config = dict(
    n_head=3,
    n_kv_head=3,
    positions='learned+rope',
    rope_fraction=0.5,
    qk_norm=False,
    init='normal',
    init_std_qkv=0.051,
    optimizer='muon_variant',
    lr_mult_o=2.0,
    beta1=0.95,
    lr_head=0.00568,
    decay_shape='linear',
    final_lr_fraction=0.0,
    batch_tokens=8192,
)
Each number is 128 + 24 x the weight over its row's rms, rounded and kept within 0 to 255. Layers, rows and columns count from 0. Numbers have three digits each. The size before them is the row's rms in percent of the matrix's.

# q: layer 9 attention query, 96x96, rms 0.15, rows 57-63, columns 0-95
# k: layer 9 attention key, 96x96, rms 0.156, rows 57-63, columns 0-95
# v: layer 9 attention value, 96x96, rms 0.191, rows 32-56, columns 0-95
# o: layer 9 attention output (transposed), 96x96, rms 0.306, rows 32-56, columns 0-95
q57 079:122095165157188083105139127127179140138120132110142147153155141084100122155134129151113137152086136152096109155137120187130121106120113150127189137091084129130100101152108128102149129139115112155149131143095124115161103111120125097133097136125112105160119101129119133135118148116100065125
k57 074:099092108115091132122163146113105146112144161137129130105156115133181146126127143155133094122157110142174145119124111144081143092095138120144091111133158140071140116094158109132093116146163132110121164130141108143134143098144094175187118133153110161109116120123128130084159125158117103101
q58 081:118154124066109113138156120129126086124161141150137161126113106108148114088137175156113152118136150156125109129137115102109164150133129105066126138120138144137110161095153103104106115084161147172128100131108138142117117180116114104071141113133112113120140136163154140141107143114176170140
k58 074:105118145172098089154123135127121111099127137142108075153108108145130099157152135089150097108090127122107186098100153087114132154131118182147128118162153106132156126114112132136175135115113127151126172131141121128109137123097159092108131134122152124144112147131165148138075126173112170109
q59 071:129092170178131137161170095162126136123152113160133066135132127103113094177107129152114147171120161134155127103110140154150156140083093135123157125163117138116121126116110144112113120117116107118105126096104145114108097121083094089156122066126144142126136131110124104119092132131137153098
k59 073:135147110089128130138117068090141159107128099164112122103134100153115107109143107111142127130108104143157142137148142110146095135144192154104124162091168114122135145108110128146141107134153125124119125160109079109132137145156159142119141150110137118100145065078092135148186142108151148150
q60 080:157131098075136137131149120110138117103098152069105125114082109130216132121123112142118096173129113106139137158134088176140095147136136124158180117124124125148110112161145137129090149118135116129116147141132070166160109118141141146148139131139124097117141123171133122103140142102114127125
k60 077:094116149146109116092107135157142119164103133112110123155122138115087164144120170092125113109111177155171115108110147122073162128111108115070131132152128155152127079135133119153125085155119145136117105161099149159164149142152148132119128111126082089119151151153122134129135078132158121125
q61 082:155122142134122104162137122151103118176094154118137131087127143106111156144157114125135102116145080139172184125170105138150126114143173090158121140146122134104121125134153102109140129129110146147152145117093132124088102094088142113153156141064136135136114075130143134122143084115123174109
k61 081:143107105142154118133127149098143131148132112153114152132107102129127128168088134123118144196095157100103127127120132084088116153115146149177113170127144150134168097154122133124110119137130082152160129080099110117179124160118120106143100126160139111161144122152134131085145136117163078112
q62 084:149144128090160125121149116129128098180087095135085142144140089130133092101160151100157098060136102125172137124150139137135095126129157164100160112150111085170101082145131152131133090124117138153151149135145129113155140113126134125124154108159132128163191135103133129143131134138124128125
k62 082:147107108137061133157138132149136118108147105143143123136115132126129120165136112142126119156093143112143088098159111074171147171110101061153161117147129131129168138124110104123114131123118142117141118147127124164138165127115150141107134162113056144116120184149166131118143132155152116100
q63 082:115126094139134125147172131160149139097153090180151142159145131176136125092116156139091117147154086105104130146126094104103088126114139128117141123144117135122137117083086115153150115141147145095119169142152112145085104148109133101128103107099173148106109105103100125118155160110105116178
k63 076:135102125104129148168139151098155145123133146101119105119123089118141144119107090096112119109108128196096124081112170123155138134113074143108164107096143111143095169128131171130148159140131112105142114120104157112176132127134115110127172141124115157172101133085123169152130105117133136100
v32 092:095147136065103134149133095077155114157141147153096100140160118141145127138135129123150147147088088090104160166131190116147145119134133122160131147108161117148149145131091141084159148089144100141079160105129116103125116120122099112155119100129133159107101154133116143109128144139140093133
o32 093:126092114134141167162091122095122120131135136097136075116182152150161166166132135091126147133112108120119151138168150132134135085155149090146136152121129130115099136111071129097094147136127095123112108135131111115077096105130139150176149119159136158094105150107159110126117122131146166148
v33 089:177064171108144116104130104161119089153128141131109087121136144109121169097125110135140128165138106155130132120151144093149107143122142134169131101171110090134135111117114117093176127118128138157090149124175130122108109087178102113139160107135144134125134152078146130147121150149100133106
o33 103:171087170117155107097154125163138077146104120128171124076150164150146156111133117112116113152121149134142142104155096119148098092168134095147160127157129115091145116132109150129155080115137126121083119128122148145122104143168109119125145102153142142131107152072156118121149129099093132120
v34 095:183123119143158128077155144123145139115123141123157155179121106101098089123155148124149137111101119114114156134120134088131113147079134122137142129104124173114135082106164154140151097120128128092120112100112172135120115088106137102176134160115154122157145061142125164147110105123128130109
o34 104:142149105129146084098135135129163173094135139150169132182151101100123063110122152151148144123119129147138120086116126138123140129131108127127130133117148176088129105061160146167159114134126122119135122099135127157099143114155127062130116143090108145169099101115116143133147133114155115125
v35 114:144119074133106122124142118152121079134171158153112116078103129121142133150103170128138098107107095163101123192136129138163107138087092137132164147133131102114154141141051138113122136111141161166115156139134126142139111133150129167116110128113146142104140130079160113112142135112138119155
o35 136:121132081130125111120136099101133085125110136117130121101106100130130109147097180134137127119150122168155131182114134143136107163117133144133166128196107137108163129146086129134099139151154168136130124115131146159114082110147123174125154150132140094115090135081142107080137104140081145141
v36 092:121127148126127142137136153202089126150089171102121141159057124100149104163129142147129111099116112135104136137104133108142109142091131132100137115116172155121149099131090137069129112125086130137114149139172092121118160165120126114132124121157141154150127153130166135103127139089114161116
o36 103:126108119100124104158079150125121142120126132148133131100118116143121093156128170075125141144149118128100132124087131178163137157084141144109119129156170152096139096123092157116130071117114155160142142116124145141095145149105144102105098130171151106146146158135161116096120147095123182106
v37 100:126116158154145136167155091107146128108158102111139099139169070141087114127133098107146120084108158142127104141125145108133131144138149096127139131113128079151136135188135096154132146141150126200137149117096130118126127107105123143135148182092120124123089158113115123121098076118144129110
o37 109:101115151169133142131109153095142157108189116126124092133134135159129118103113114132107137121138150140150108150127119111126103108093148133129199141113124081133099134164126108113151157197165126145105129160139095090073122100146130135138137169083129141115119122152113124138117094100136098145
v38 095:126129144149119119140158146131114161124133113125135157086144084118097083099126143137145106177125107130169120113143164100119066107133125130100137111143158080146111077120116119151105109115119142119126137176160118141099127150132153077120116171159083113170136144166119125159117131138152096133
o38 107:116087118142115127130158137119134129113149094115145151118155117150132112135135162168159105100111126145117113105098123155129069146140144115097119127089105105151136112184134094150112119101102160132124133121156176125115122179135143061115146145176092157125145153160093133135137159110137096097
v39 092:135149132121179173147158163121085141158144118137108093102144126145148142082127154135156128140108094140160095135146140105139118120099071089155114082150128100129131142112130133093104139111138134147101130099143149134136122140158125085159132075099111160100148086120133154135100146124089160139
o39 107:096143127119156135152141151135122160142103120122127144097143140158136125124151112115147181088134127146150137103134117137150175106151095088132123088150127120154109140107145135106093124153122146157090145118112147139141129151162127087104148055135101147110091127069143131084118100110145161176
v40 088:136136091103148152082137109109136157084115098110107144125144114124177138129134147115120152115121129162106148097069150112152148078163122141105090116123113122147095115153152123118128118125116129115147127135138077132126093138145154145094119140129144167184125092127136179189157134096135122111
o40 088:132158103088123116094140135071142159084114084165116146165087098139133180123132123103133085087124094150131145110155124113131147124181102158136121138111109137081128101147143122159110137135100127132146141159132139114140137158136115122144123111137087157174092137138092127171137147128157137124
v41 101:098154129140115136122128155164133119110085124134099140129119123132130138128160156129158151077139099141150158144166139178084114162132157130129093124125123141095124095119140116128099136159127106121171084107102126135111168117108078125117118188150153160153161123115078145107116113150159093107
o41 120:110164123114118140145174149170134102111134117146132078133150127108135121119174140124146152127102120130127134098111162126110151154121139135134086102147143125126117096114151152161127145139120136156145083092133117118115175108085090141121077135135110184115181141126104111073162139118148083108
v42 088:120135120090113165152116127081195082138135144117119129102105153135116129127122093178144126090136106133114116152141132134097107099120147151093115134137172169109152153122095137113121090122136138133130094094139151138135149114141122133151151164109128139097135176074136101101153118128167162169
o42 095:138152127120132177142064143123136111103109182114116080140117134110120161146129121137158132086121153139114098149141135112114145131058157141109139135133130169110135169148117145169105098099156136117135095112119112141128141092148151128124163134143188128113122128114120058096135119116130144126
v43 077:124108109138140097121190127135145143127140116138082163082134101123144140117158144113140167125113134129133101129156154093168149151120155138101144129130166161104121160143114140109115112125110130073094112166150112137170175121181106099118106156127077116118101100115139137132112132090144113170
o43 085:135119169104116112124143127128135087144120118140151168167114115150120082123125156131143141080127084131102128102125169117165120175132162181104139128145150138118100109136133147111104154117139132107116086115133168128167153118097139111155141125158114132085070105088121154109118144081131158147
v44 090:124118133127144197165131129127109176143120090168150120152086145115098116150094125128113126160123080168096158091120134102140187114131101133138131122102117096109146146112105120147137099116115115099175133109138165126099121169107150112087156117123098122168132138141093141146110157117132138119
o44 096:116118099148133138207108148128124203120141140162109127124112122149165137149115119094117111136110119189152141074111121117085140111145100102139102133112092112128159150126127120119135119135128113108142126094107177127127114134115116119110167102130096148192120152148088154141131135127117139105
v45 096:160169108154106111118131154146113163116141085119118114111105124080115180103091110123134144090132137157137140091076117119118099131104063127125170132132121113144116127132141128158180106085117149163146157116131122112194135109138132145146140125100123128173120079141108132127137143138121149132
o45 108:097116128130170060112172143102137157147126114126073123083142127103138102134131139165133125131159153141160139095086108121145163166103088141114121174121131126133093143131129135141134124112159124140105122128088110132163139168138119141157134123100092132139094124122080134152143101167100162145
v46 081:105107138120089138100127110138145147144099142159131127138151197089153144134154135161062115116152141133147121123113112106123124127141086117172122115067113150148156105141140137127124131153134114079133182087122139159137156139112134121175132148115108096086149165100117127149152101122130132113
o46 091:137102151150112134069139110126100181134144170163123095102111154137085140132129082128113121127152161113150121116123126122114153155132166093129122104083131131114133128092119100178111118147135114135163126077130090150158119090112129132117117142136133111138164112144199137153132120163129150095
v47 092:075139092122118115126138121084106127136149161131132145106130134149148163139137118140141110153164112115133106141129108139078123130131146098122168107153144080115090142141161104118117131066137170127110144124157151129096163204153110116137138141065143126117078127138106143114136101144122143140
o47 110:123131153111097135129077096101136113131096193113078157138110153115148105139128140102161152120120172129100132152123122083121098158134135109097149095170101120200108164150149105099118123095126138153092156115135130133121133151125161156134132096105132143118119161142111122102118117145161147135
v48 094:172147163129122132114094120161133164109107110116166171142136113104083090121106125127101150100159125097139161112110094116136151096116102110141131106080087164153101159109129124134127139072143136112136115140151144150083135129147106121132148141159129120192141107130110161150152157134153107103
o48 098:156161143146144119072152141116133161121098117137175132117126096124098098125143087128142091140100112143141180102129125131121137125111120126103116157091069150132124163130143099127159132117079133164181124117107157114096146145093103090149122136132114150189140115147117138156160128132105144110
v49 093:107141115112159100197134125119167111159142154161067165115112126157107139168138078090079103101136139141108127138162100143146140128108132122092128115103120144104114119150117095134140142194130118148145130120130115132158149156113143182158112122136143091110117104130107145128123146118094114116
o49 105:092128091077107127145123116138140126157145191149133156121116108112093140124117116094074124160141131092151117123145106153106146137110129133113164127149145126157108128165128111102144166164179106091141101103109104110149151112087149198147121145128130123111128110150143142129094158146102102135
v50 090:136107171118142102130098098105123128123126126078143140104132102122146143131183119142137105070127088141164127098145159126123118094143143123135126119143138130106100148115172190131131137096127152133151134098116169101151086174110138110132138124131151136150107133116118114192188096118131107117
o50 103:106111177108138110081117120123165130081096120101111176120130128133108123122184090156162128100097117128101079151143117113117125120100146152152149112133126126088109185127133143139115153143087115135153112126122165116129107129147127126121104119110125187152119131106108135152176184143132144139
v51 089:124142147183130164133145138173147118121119106131142138122141158107121175150130118091087099128105079137117078149156144150098140117116118148117127126155126183100137150121134114172143123140156124113107152135090139122162139098141155147131097103135094143114148106114145139134144050151081119119
o51 106:130120117175099175106152116144162120133145092121125165123133091132083169139098117125140106149189163114128096117094120149106137114122127160123113121154148129139099146098124143160151147150146163137110125070136120138151165096156121119132122116125141122174087100082134142113116116138082095114
v52 083:160143128110115125159143111144078119102192179106161160120147130092100139147127093134090107154103128146125136118081142133109150131106110125151082104155092129120126145153128101129101152152120135128138118109126121139156162136151136101118116134160142147122079156125129117151076136054146128119
o52 089:121133130113103101104132073137078142123146093145174125105132141170146096125137132127095088129159188109147141152121119144165150133101118143123134098120093099157165142137119114117187157135097128086104091141152166123136159113118143138096112164158143156135090118121135126126126118085132146124
v53 094:138147157135119116087125114187129120129136180156109154141166099054115122099135135125124113117164147136140136115121121134144097107122150123173115152112135099187136115121136125149103110106137095115145171103146141097093146134138158118087134136127180113109120133180139106152120114120145150085
o53 109:123132152125106075087119110162120172080133122123141115137160135106123092095122117133108103162179128143114141093120134116141120115139191137152159168133103121147128110125127119130078117114109137122114151138154159126059124135126130115065111142109161119151142158151160142148149091145152135130
v54 093:111145110130174142121117147172171190162138129131091140117119156107127119159129155122110101135112119128133123101183124095104092085143134143134105149071101157134104103141165117130080128130133165109140090116118134135137153109129180091143137103110116111156113161097144141134130125136135098092
o54 098:081121169161116095106132147130134199139122145174092159160131084137117148152132104107103116127115125069135104127140125127086116142119133135144125147133112154139120115125172124179095146105157166131151112085105147119163118115093134083108124134171148137149113128131145130121118119107150105095
v55 100:142144083121126095120149167177121147155144108123122128102119128109156154133137127166134109119108103138156126152126127127121104104124122120141141093171176134146172079158118111170121133145169156140098127123115122156126153116114088151081119087115107118142088084101149077164139138120133137171
o55 111:117121136118137071108125146153139103169131127144122136109118091129141087173113151149121137093161147093122119147114135120127149169161120096124129094126153126155137123151135126129125109146132142157088133157112167165143163108115078145101137098111103134108115053111121115149128080174162152136
v56 094:100096136166101116127095150122181116157148142138117107126130084118118093129158121197090120101158128120130144117113133142126144172181142113138113134142094134144106141096155172101104154106122169092081168112123144122108120136115106164090149126128132127134134129129121174088120101145139118147
o56 096:169127117131105142100122120134144123171111174163120122134118166136127121133146138180132136130117076107114118104115132110103111152114171105147096150143133106134105159101105154103139163147119140145154155149141126098077109117122123135121135108094131154114166145124135072149074148188099093106